{"num_hidden_layers": 8, "hidden_size": 192, "num_attention_heads": 3, "num_key_value_heads": 3, "head_dim": 64, "intermediate_size": 768, "vocab_size": 5727, "hidden_act": "squared_relu", "norm": "rmsnorm", "norm_place": "pre", "norm_eps": 1e-05, "positions": "rope", "rope_theta": 1690.0, "rope_fraction": 0.5, "qk_norm": true, "attn_scale": 0.125, "bias": "none", "tie_word_embeddings": "early", "parallel_block": false, "extras": ["some layers without attention", "local attention windows", "gated attention", "capped logits"], "init": "normal", "init_std_qkv": 0.0529, "init_std_o": 0.0, "init_std_up": 0.0529, "init_std_down": 0.0, "optimizer": "muon_variant", "learning_rate": 0.00759, "lr_mult_qkv": 0.4, "lr_mult_down": 1.5, "beta1": 0.93, "lr_head": 0.0133, "warmup_steps": 0, "schedule": "wsd", "decay_fraction": 1.0, "decay_shape": "linear", "final_lr_fraction": 0.0, "batch_tokens": 16384, "max_seq_len": 768, "doc_mask": true, "train_tokens": 152800000, "max_steps": 9327, "dataset": "wikipedia_en"}
Each number is 128 + 32 x the weight over its row's rms, rounded and kept within 0 to 255. Layers, rows and columns count from 0. The size above them is the row's rms in percent of the matrix's.

# layer 4 attention query, 192x192, rms 0.0537, rows 179-191, columns 96-191
size [111 112  93 130 110 110 105  93  97 100 108 101  94]
[[156 110 208  82 142 127 156 149 191  55 168  81 140  99 120 115 130 115 147 141 101 175  98 139 133  98 139 164 130  82 154 146 182  98 149 107 121 160 103 123 123 133 133 117 163 128 134 110 140 150 152 135  70 174 121  91 129 174 144  68 140 146  44 111 178 102 108 143 137  57 107 112 145 152 109 109 210  96 106  68  63  90 136 131 163 174 172 134 129  98 144 132 149 119  88 136]
 [111 106 136 152 101 119 184 163 148 124 115 134 132  90  87 141 160  84 157  92 101  73 143 168  87 181 134 130 152 172 110  93 140  75 141 123  74 198 112  38 107 104 109 133  93 186 133 172 118 157 140 119 154  96 174 139 100 119  93 129 138 180  92 127  99 104 176  95 141 187  96 154 112  83 121 105 181 161 166  76 127 115  97 131 196  94 140 111 139 158 167 121 156 156 135 173]
 [157 145 152  91  86 196  92 145 110 131 116 214  99  74 128 135  72 143 127 148 180 126  83  82 165 110 157 149  73  86 157 158  89 116  93 174 161 145 104  96  84 103 100 143 141  98 121 132 178 112 125  69  72 161 132 138 126  62  81 130 104 134 141 107 131  96 104  80 139 163 118 212  85 118 132 107 125 103  76 104  94 138 152 143 143 152  95 159 155 151 112 160 111 104 124 156]
 [ 94 121 116 138 165 128 144 142 164  96  93 115 217 106 128 143 153 149  75 161 100 105 135 145 144  76 142  88 163 127 129 138 119 134  64 117  79 122 114 108 143 182  90 134 194  83 131 202 135 139  99 163  91 148 152 184 156  83  94 146 125 136 121 101 158 160 105 132 120 146 129 120 161 127 105 165 146  76 130 188 165 101 126  59 150 112 165 202 129  71 109 109 158 146 126 101]
 [217 146  84 100 144  97 133 151  94 115 128 171 182 150 122 134 131 154  98 165 142 141 122 168  73 117 158 139 147 173 136  72  90 120  91 156 148 129 162 153  77  71  92 142 150  95 151 145 112 191  94 184 148  69 219 167 105 139 214 101 161 123  28 172 111 117 161  46  93 139 155  99 117 139 136  78 154 187 110  91  66 131 147 113 125 103 160 104 130  98 122 119 149  90 140 145]
 [155 129  89 157 133 114 136 129  87 101 168 142 191 135 144 125 167  96  94 122 108 102 149 123 155 161 142 151 115 160 152 157 170  90 152 138 133 178  98 116 143  93 126 160 138 127 149 132 171 128 154 107 124 178 102  85 179 102 108 136 145 131  74  90 117 161 149 199 117  81 165 158 113 157  94 123 130 141 104 153 187 100  72 155 127 153 149 154 147  77 146  78 123 146 111 109]
 [160 119 118 132 138 130 156 172  83  63 115 143  92 120 113 125  75 149  40 169  62  97 111 143 126  72 119 126 129 129 135 131  98 141 111 170 122 106 193 115 172  97 110 140  75 111 128 162 116  80 120 109 108 150 167 120 168 109 121 161 132 130 159 129 119 125 123 170  88 115  92 179  76  76 163 151  97  83 107 153 126 127 132 133  99  87 145 136 157  97 147 205 130 133 142 157]
 [125 170 138 133 156 138 169 121 132 127 142  88 132 140 178 113  81 169 130 147 141  87 132 132 136 125 140  70  89 128  82  99 127 185 139 176 104 111 157  98 146  90 146  73  93 147 121 144 127 105 167 157  63 168 132 131 131 169 126 152 146 132 128 158  96 218 129  92 158 132 105 102 137 111 116 144 108  54 158 101 164 140 131 119 181  54 183 119 121  76 105 126  86 163 150 139]
 [170 160  98 135 132 124 164 167  41 162 100  87 115 166 138 137 175  56 188 114 166 123 125 139 126 175 116  76 149 157 134 172 136 133 168 139  79 202 165 132 150 182 173 117 145 145 190  87 107 129 154  95 137 119  92  65 164 190 158 162 106 117  64 127  93 185 150 132 116 144 152 123  98 146 182 116 149 144 128  95 128  58  81  99 130 152 151 216  98 182 111 113  88 127 107 113]
 [151  97 175 113 101 163  94  90 116 130  99 118 108 127 129 121 147 140  61 197  89 179 171 189 164 108 165  95 107 174 118 166 105 157 165 138 139 102 110 107 107 123  98 128 178 128  84 112 123 123 136  74 137 131 161  94 144 120 207 125 132 142  94 154 132 150 126 134 166  59 144 115  75 145 197 142 129 160 127 165  95 149 141 130 143 186 140  99 184 117 130 154  95  82 164  87]
 [160  66 111 169 150 157 133 118 101 123  90 132 187 130 155  77 126 133 148 125 180  66 157 192 172 178 102 157 149 177 170  65 129 189 141 118  98  85 105 130 184 127 146  86 174  63 119 135  77 127  77 118 122 156 121 148 125 118 140 115 103 131 208  88 136 103 136 128 167 148 133 151  99 146 180 147 140  96 134 133 136 164  88 119  94 141 162 180 143 156 114 139 142 123 114 132]
 [116 107 100 133 141 161 135 100 171 142 115 176 127 132 184 110  93 103 156 145  88 122 123 109 128 152 116  92 117  33 106 158 181 166 184 116 135 154 100 134 150 109 110 134 147  82 165 134 146 169 160 178 132 100 167 121  72 142 129 129 162 161 144 155 158 124 210 135  97 105 134 133  99 113 101 115  65  90  83  89 125 101 168 130 119  95 117 118 146 120 109 173 157 122 160 155]
 [179 155 150 149 142 143 133 151 148 167  99  92 160 140 122 148 160 149 101  56 109 128 202 160  76 121 189 140 106 107 152 107 135 163 132 184 154  63 105 115 143 133 148 106 122  70  98 124 169 131 130 110 136 125 110 104 128  81 143  89 166 168 128  81  94 128 195 151 165 131 154 177 100 140 179 153 116 116 148  78 105  39 116 131 128 172 146 115 164 143 106 150 176 146 107 133]]